{
  "n_layer": 13,
  "d_model": 128,
  "n_head": 2,
  "n_kv_head": 2,
  "head_dim": 64,
  "d_mlp": 768,
  "vocab_size": 1419,
  "activation": "silu",
  "norm": "rmsnorm",
  "norm_place": "pre",
  "norm_eps": 1e-06,
  "positions": "rope",
  "rope_base": 1020.0,
  "rope_fraction": 0.5,
  "qk_norm": true,
  "attn_scale": 0.13,
  "bias": "none",
  "tie_embeddings": "early",
  "parallel_block": false,
  "extras": ["local attention windows", "a smear gate"],
  "init": "uniform",
  "init_std_qkv": 0.0452,
  "init_std_o": 0.0561,
  "init_std_up": 0.0647,
  "init_std_down": 0.0647,
  "optimizer": "muon_variant",
  "lr": 0.00653,
  "beta1": 0.95,
  "weight_decay": 0.0,
  "lr_head": 0.00487,
  "grad_clip": 0.5,
  "warmup_steps": 20,
  "schedule": "wsd",
  "decay_fraction": 1.0,
  "decay_shape": "linear",
  "final_lr_fraction": 0.02,
  "batch_tokens": 8192,
  "seq_len": 512,
  "doc_mask": true,
  "z_loss": 1e-05,
  "train_tokens": 107700000,
  "steps": 13147,
  "dataset": "wikipedia_en"
}
Each number is 500 + 40 x the weight over its row's rms, rounded and kept within 0 to 999. Layers, rows and columns count from 0. Numbers have three digits each. The size before them is the row's rms in percent of the matrix's.

# down: layer 10 MLP down (transposed), 768x128, rms 0.0645, rows 190-236, columns 0-63
# up: layer 10 MLP up, 768x128, rms 0.0647, rows 191-236, columns 0-63
down190 102:536509507498537521501509478540442516532491493414569554562508467468528520508429548474533502487510483563526469558451516502518499475440479513474486506544562456553492569565503452484425410471506497
up191 098:520456434390452500505441515449478518527462433488497526552473553428481435475440537538457482504520546454535478472525447508517481573506536576418544515465521467502530477455526490461437491451461518
down191 120:513446475503501517474490520470470512501478452585568514497557478527512521602556497526561511489490490457474477632484499456548547527503524518520513516452503471510543547455435498486491488469571448
up192 104:551521497556485466516433447450499483482479460489528462491430499521463485526476575480460512574457530529576474473421452518535433497529418505558498445498508480474526522475564513482426478543572564
down192 119:504464496445463503503516483515483528513488504482527472510508485526502492452556466527542505476475480543474517512514469529498578540431532508568482495424469473545490518502415486481491559549479510
up193 099:446424484421461536554498515505428566508421490504471489429491557493443554504470529535549536473542450497535492454491510538557492465454522498502498446544527487495457513563452560522557567464485525
down193 096:562477529634478514541513474464544438471452466566509440437572484454482472518506526473505530427446527528535488421602496465507516491508536501472482491502462515543490508503507444505435516514511473
up194 097:522510436571502529538574518475488426463533502498495502503472484597470480512475550428449450497532463504535466471485495477524512564535483496570482489443456559468482524448543531486540486470456452
down194 099:484486494523526506469472502496486569492472481474514567487493550491484490512509491523515488442485543479532438548528464549450469558572421475477433514486472443510534482592529510440535502526449517
up195 101:505515519496545506452574468475453452500517508409485484489502493462405525598467512491517464489455434482560454543460574449525447513513470509615521540419438551508534578412508498519446488490447536
down195 104:497506552507498577469488478560473511450463466518499487543497524545543508503552498550493471441488498572499559453531405570517468491557446481477458515539521511512459510496472524522576464504506518
up196 094:566494479503570444452481478538497548525439543471554579547488470505491544525493523531484493469552530487440496469446560513506465457457515534499430571552496490479511470537523479422523543496556488
down196 092:492548537482454512489537510521570538557458467507448633486496493527550445557501501557519549482459554577506518436477529514529534466531501513605518540479467497497483458498457560471503531495558497
up197 098:568498447499531447520503498457509499562480459532483387522447483530475524518515491462521567441535491504483515480472555458516482509497548540447494436530589488427495517538550483483446475551471526
down197 096:452553544531571547435557475502516503535544484457549495508524481555497492520517507541485540476415524477474490485501518473471547528486502418524482459499512483514449492568455499507462517505482560
up198 097:491439491486556452445442566487457503507456590516494440484464507450427510472494499506524539553488536482521490486524458465420483467480508529478498480489459442484505484553493429504551534467485532
down198 102:454479423482511370544503527500508477466539500511482456477575507456514524472530525514481423490440477497451427560539526569535558561541513521523461526527434497481510501533503483520502474529474485
up199 098:505500550485572376402527457484486443487515526481519508473508481441498453538491571516483465490452537477518503482476498497469519491500499537525494452564470569504508567491502522478496535415486548
down199 094:463488523547501536431547487534538556510500534499478493543521428458491485482434498475539507576533501520431480571482438484539502532538420460469451431477534497442471474516499462468508542550492460
up200 097:529560530458475555533512506481544531552426489570539466478513506488491466516479503474537628520473452483525466445475507541483508492541542530468540495503486477454522485486435451417411524561464539
down200 095:496452532516486504488484474475522458468477522477510494554490469515498434504461545441497519448466569513457538446515504559469498500434491518491462479505516547517469462484447467441491515481477558
up201 110:504477449502429468557499535597493530419476504555532513524516493510509491544513533594571473444441533482513531477488565494490518445479484544435528571467499521440592495558457542443507510464518474
down201 108:519520499521562514439494446467507498554533536459491507477563524467502475480501482420438476497564498505565489558419451431497444510568501542558540468558481499505475548469538401565564526503498559
up202 094:531484598519528548457544497486492487524558475448494548541476444562486520530526493476466512555508579465551426512520513567470501544551553434414506490532465503526556569507492530479524493528507464
down202 098:500515488523466579544466511526507496549432510529533517485513510583445545476539480582521468499541445494520456543481468472409491478537545511598455491475462524420462490526488500541495487536483494
up203 106:484483466575528516493526498500575547488485454451476468505482467465446421470526537431476484564474488527504537495508460465465504458476527461495466493497453494461489446450457436434505462473505508
down203 115:520457486475472532477578552533531453512495423532468549473491492510460515488501487502533585451499519412532534515470390536534464547494466509523484478516466484526524486586507527537458549446480493
up204 097:504548424481494514452492511521540554453518452467493554535526510511526525486492486414574464490553494437484438558476609507439518551517485520504474523475508533538552489533527516523506481563521457
down204 095:512558401557490511528506461445488489526512546562533526471482548475552503526511506495471489499527387522602466439540568591437537495549503503554557460520444546514529480513457566533518504512534502
up205 098:496486576456536537495562446463502443461503571560494520494499540471425524471465428523514512499469518494523511509506451446470599472544514478496533547557481539501481502490514545497519404545496464
down205 104:545499455490500521528445523437529523527444474513517532492474471531521496493559508488538513562541544570466466505511501535503529484545481514459465446528444516456367508461490473515487531512587534
up206 091:542516468498489567451443517521516553460570473498467502473461449452488530596500498556453485471513512524582494456575590524475506414533549447585520523509486522514496494452502520467555597513529482
down206 083:486549544500442534464541554465558437498494524443520445476524511561536569506465488500487418492514528458493522597442496422526444537527517509490525495517451482514483499511468468490486503506541420
up207 103:514496555481466467578510457437527572476507464505469448505447456458423506544496536448525490478468491517528446512546531426496451476518508528459556567435447485466562475451424546509460466490419521
down207 104:445535486532446489598522548489529496469549433584436537518469528504482608412539430469469475479513515543542553498480531541478517453450480540449435535507520499497523534530545491490516459482555579
up208 093:610466523497416489455519525433480518506582485565479545464457551465506508570519507500457549467501483476477495476557441541470504452483530509524460499467531523473523508507437518487493526482458561
down208 091:429610511554463572514505496556554456489475494413544492495528478570505520435447482530480491502516452526564509541602534449522471511506491495541498562533465468517485511465552456493497501533459466
up209 110:504524562557497502513457509480603471461523471526509518454509527547483473516555502557483423505554496483516492459476512475479567498486439473484428493460525516484532481501466524481464570497490594
down209 104:510476534565508558468505544497540431463534485524457475519468523578521486418492483509434422567501542487523492507469500412541548470540465511454465494458497447466524466514473507499540571335446574
up210 093:447505518580519456560541462500529501529500511534525516416483539509472477476520535470443504493504492516448548431404531484544451485528581497523441490451459475505544525387574572490490557478510443
down210 097:497453443511575478472482563520483537453429533444438528514485490453551551533520446543518545465493504482530490480608448482544553514500446562568436466465500480504503507562467516480452445433557477
up211 099:474512432473532478505465515552569451523487407557422497478475529514480465520551577522490505519465491461442543568474462511527535527579477512613490546540531549455496511455460447488511516525468521
down211 102:446550448428453526433500521480487455470532475514485487459508501513523479507420432501504481467500485502528499510383474496526384469564544474510522472423461478542531509466478513430485474536525528
up212 099:481538459452549513566468509443533516495553477433561418493515507500505476513444457485475503544481450484485457528482484504447398514526494517448514493435570508518472485490471516490544580495509464
down212 101:447492562513528474512520503551514477445507526522445534436459540498515503541451503477554545416485412507519531527526475447440485521417519491488517519529498487522522483518503450476546451536399391
up213 101:476523507524494499495451505419488517489661532479468449444498473546510456520530508541616464540494524480482433555461501504506501460510499476514535538441527544520382548491543604462537488521499545
down213 114:516460497492490470489550483542500535512461518545488459483506535478543530513476499396501498475499480488470505443491459454501529405522565418424464491508549467489451526611494458511519547414437420
up214 095:454428460557467499504484487464574505530556474508454523495506506442457550413508526499510443494489460461494471492481449536525456466510489529442554499435507455526542471509562569496533593526491536
down214 095:518558518486513475503498519492463487488504474489543462549501490513553524519542472528497464572453516579504541475500490496520507546520509452528488536467442493519409519518430453497472467499540516
up215 098:526489475483428506511520548546528522582514483529501483526451459487611521534535485466432554494496462499478454527522409467469505528505535475508530551486452497435511523484518477469485512491479508
down215 091:527513526462497462510474444470510493401532520436462512518548481582490441575523547543553461495513523449488514518567517477434448565467514523431462456525505523448510530492538550544482511455487459
up216 092:397501447492456532489455510551554607510524462478537553485455494423473591500469462458454499516530519514485488438569514466434523473530438475519474488511525556456474558531502490544528556548519509
down216 087:531464595457549508524506482462472459531475531436516432477569464509533490550475466510449486476494482553538508535559517479539543475474521440533561426493479490536492546520486505466482568474567479
up217 110:457537531487512520486499485498550478512541517505560558520519530504452461474511559483440569419511508444530518538482495498408446515502505503487492515525504494463532376431426498479530491482506414
down217 114:500504489447508478505503570472504433429500510509441467460478466501481498516552514516474482571466559472481491570445446528452459522600518528471446518568471570512468482509449532491536516513487490
up218 101:519546497552519485550492552459583488445490489521547559471461535404491550510547494486509441538538479516496470505494549461508508531522498447458517510513513431430496526552495451493525468437482507
down218 093:419512514510492477482474445541462478499441505533546486510546438506451531508504440559499627555506535472503498499581491528464546521511474551457496514453439518538449449489441601441572518553475529
up219 090:482509491433487539550525477421503548564473536491500494527479555565481459560507476516452501492499463494523540535561449557509483596519488556520568494549495501466455550544421503513459519504548466
down219 085:435477487481537494471507475494564514439478536449493487509479520549537402508424502442524547514467475541504549514484513480510437501521491503512481492488476466479565489513543489506585537466488511
up220 102:463492522483495478549565478535531502477448497485568576581435572458518488544544502540517462485463501485457493523533444452483471469487559556562443533465495528417466539552446516547563570582503471
down220 087:529511481464536499518546481503455473483517530492485635511497545468531495537474520479507492462484517522445536483488447510519516482469523471536432515431518511496454465553403504573560516506515526
up221 105:464575527477496539473510560499460482492531510528440489489487512512462478571501534496433520494515408434428515551483563459428474497536469540512493517490544504465515517508506491504517470493478479
down221 106:425414516523483538444520544522467470600537493476478482583439562462530507499497459521536476487462531495502497498489439517465528565501543550513563524522490467560545514520452511507573436502530500
up222 099:615502548553545580564563461436524540454524532450480451448427523492455538515493482478576416553513545479543485521484501488513457430520537511549485512455518546505484502506510563513494468588542467
down222 106:465527482537514495505515470548461492490415489545477531501493529553447543504465485504519505484445453470504512518481462531491518531497509522470504501528517513524486444477433501539509462455488478
up223 096:467471516465533553499439462523515512517461476562542532470517526525528564541487462508541550476475496459504475498571464469480481386504489497590479471492502459504488447546592537519468500509532447
down223 090:468524454420527422427487527491463485456502522462471515515566514477505474487488510502535446503490548527413547504486524459554435538542474556518567535510528455515525533428461503460452532499503497
up224 104:509498497447543489518536476530503494488423509540422484493441529458519477549422547461493457502463473484517473575535538524501501477422421443474540541464409473500518456492435576567486494479483533
down224 116:550550467491513519479540537444488499449448537460596544476451545537477483540561494527393602500481539555469527496406512520534475424480491492444460564471482526466484472465483526469507520449467543
up225 107:523499453544495488423550547550516546475524502532541514492467560578462457435562554489488506495514510493475545437536425483494481495521437582527461508473508482471481534535484509488460499478571499
down225 102:557423475481502482475512472467511472502557513484434531455573441514511424505475475500485510517464463512475450540453444495550513551527493423471503495527480489512516487429528505514487627459515485
up226 097:555406490520489478478447465418500468562470509472543565480457473544474423462483443460423432487523525471459475539521485573486435498496493516552456485530460554482572508489482463497453493553547478
down226 102:479555535451513486524503445535550572569441533511546454550443530546504558545462505538396488576488527477446456500498519559533568477488537484466491557463498500492456426506494496481539507524466496
up227 091:478519515476497551553579488503487516583500462511532450431493520505555481530517518462575496531520544427509507499434512528479488499494441492455509477438512498474520498442435506570502495549501558
down227 107:492464519459493449467498488512435533543503462501597456412407493527488470506533528550493505484452498514480508454507545545467422482543535443486481449476466467580496532476460509411510509495538489
up228 103:543549490470587346485417503503559458488499509454537445525503524516557505555521480446457566455512502448517532517495437502492487508491474425546482469458502549515450515461518504473538517556495534
down228 093:557463530501529494474535485576536504444449492481516501509479549515496495547416487470435407468447446481422454508554468498500465448506535494443481538512459479513538529511426499528479431476539458
up229 104:476475538515586469548400454521503494447559453460454514479493448496526511495505513455461520487507596485520479510527488488469443500460514452512561500501524466457450527482534437519485558450409497
down229 104:524481434528491457464471466504508527505491432536426541448516567506504503560471541489539492477423484508497523501426502508557491470473409451487515465526520461567535492485484506507476450493452413
up230 091:490478495549395466507534475435510533423533451500450521422542512471503566486518533515518494492515491501527524496481512453551461644536469469474495524507489403484528473477527493545388428494497484
down230 091:485566528524559551469449524512434503540450515534440441483507527475444503487487489498506518518559536488540528605550492527511530410478526520575524507464514551539448396488533451454553498461513540
up231 095:541499527461460510516507584379558530529456429540496485530475583470482405511520503454461530531484577559510477479475498462503563488487498467560577468541504512493406457539507521518505504471582511
down231 086:502474471468544451523456537519515537467448579535554502488465503473544557484536512483482495474459419519477508492506514549523478529494546428472519511542495539505639541427504486518490504508434431
up232 096:518498471580567451402470485458505532466533438524479539549499580530430443551541494499507489477493509514462582486515512479516494512537558481519506500483505475469495518506540510452519460512508581
down232 106:530530503493494519471471542509488439527418476515487488457447524512462542541550495483471562433461423512461476524535458479475573430463551440488487541459500486539455460418452542478485493428495509
up233 109:473534500476485569546499502574494525540482493470515523527527520475513481533513505464534442527464500497508451526411530463458550501547526517481517493517553586566492538457366618488487487461496488
down233 105:412537433530504525511507544474587514536525461525501524475561507492441461492435474497525480491484556580478498527426525522506537448485502544429491537533452493562584509476451546535500442466385496
up234 092:500481518487478535500542474570512516540440448497438506524449507551494543585440480500467471486505535469525517406467487566432518460544544560442579457489460508511480529449531586418465455491456439
down234 095:497515504481504477546531494442477496485574495505526492526610485459516535455522527461524565551501491515470489606518535503524488569535481401531489511563514468470486520536527550586483519504578499
up235 098:489461562475495518432462509468566553543527469487452504536474482493453496541525491510481515461441495492533440496482554556552552532475475539463510404518483430475539531527460506425448564550430504
down235 094:492504413497555453520568536457515442476457565497488517505504497463466529431469535525536505464492478520544524517441464480446513465427514461550509434512416457557428495549423495442496495499458505
up236 101:488551614456469520455520478529490421485466473503475524456527505495529457505489551479514507497487519484550480519469491482477478444497589500550504446504544539494483498531444570477439521478411511
down236 100:505513423503471460556542575553485515586507511516582537528609514523494498510438551514510538577455464510449460497577541467496522509561481507529510514537477519508576535468488551550574494512566466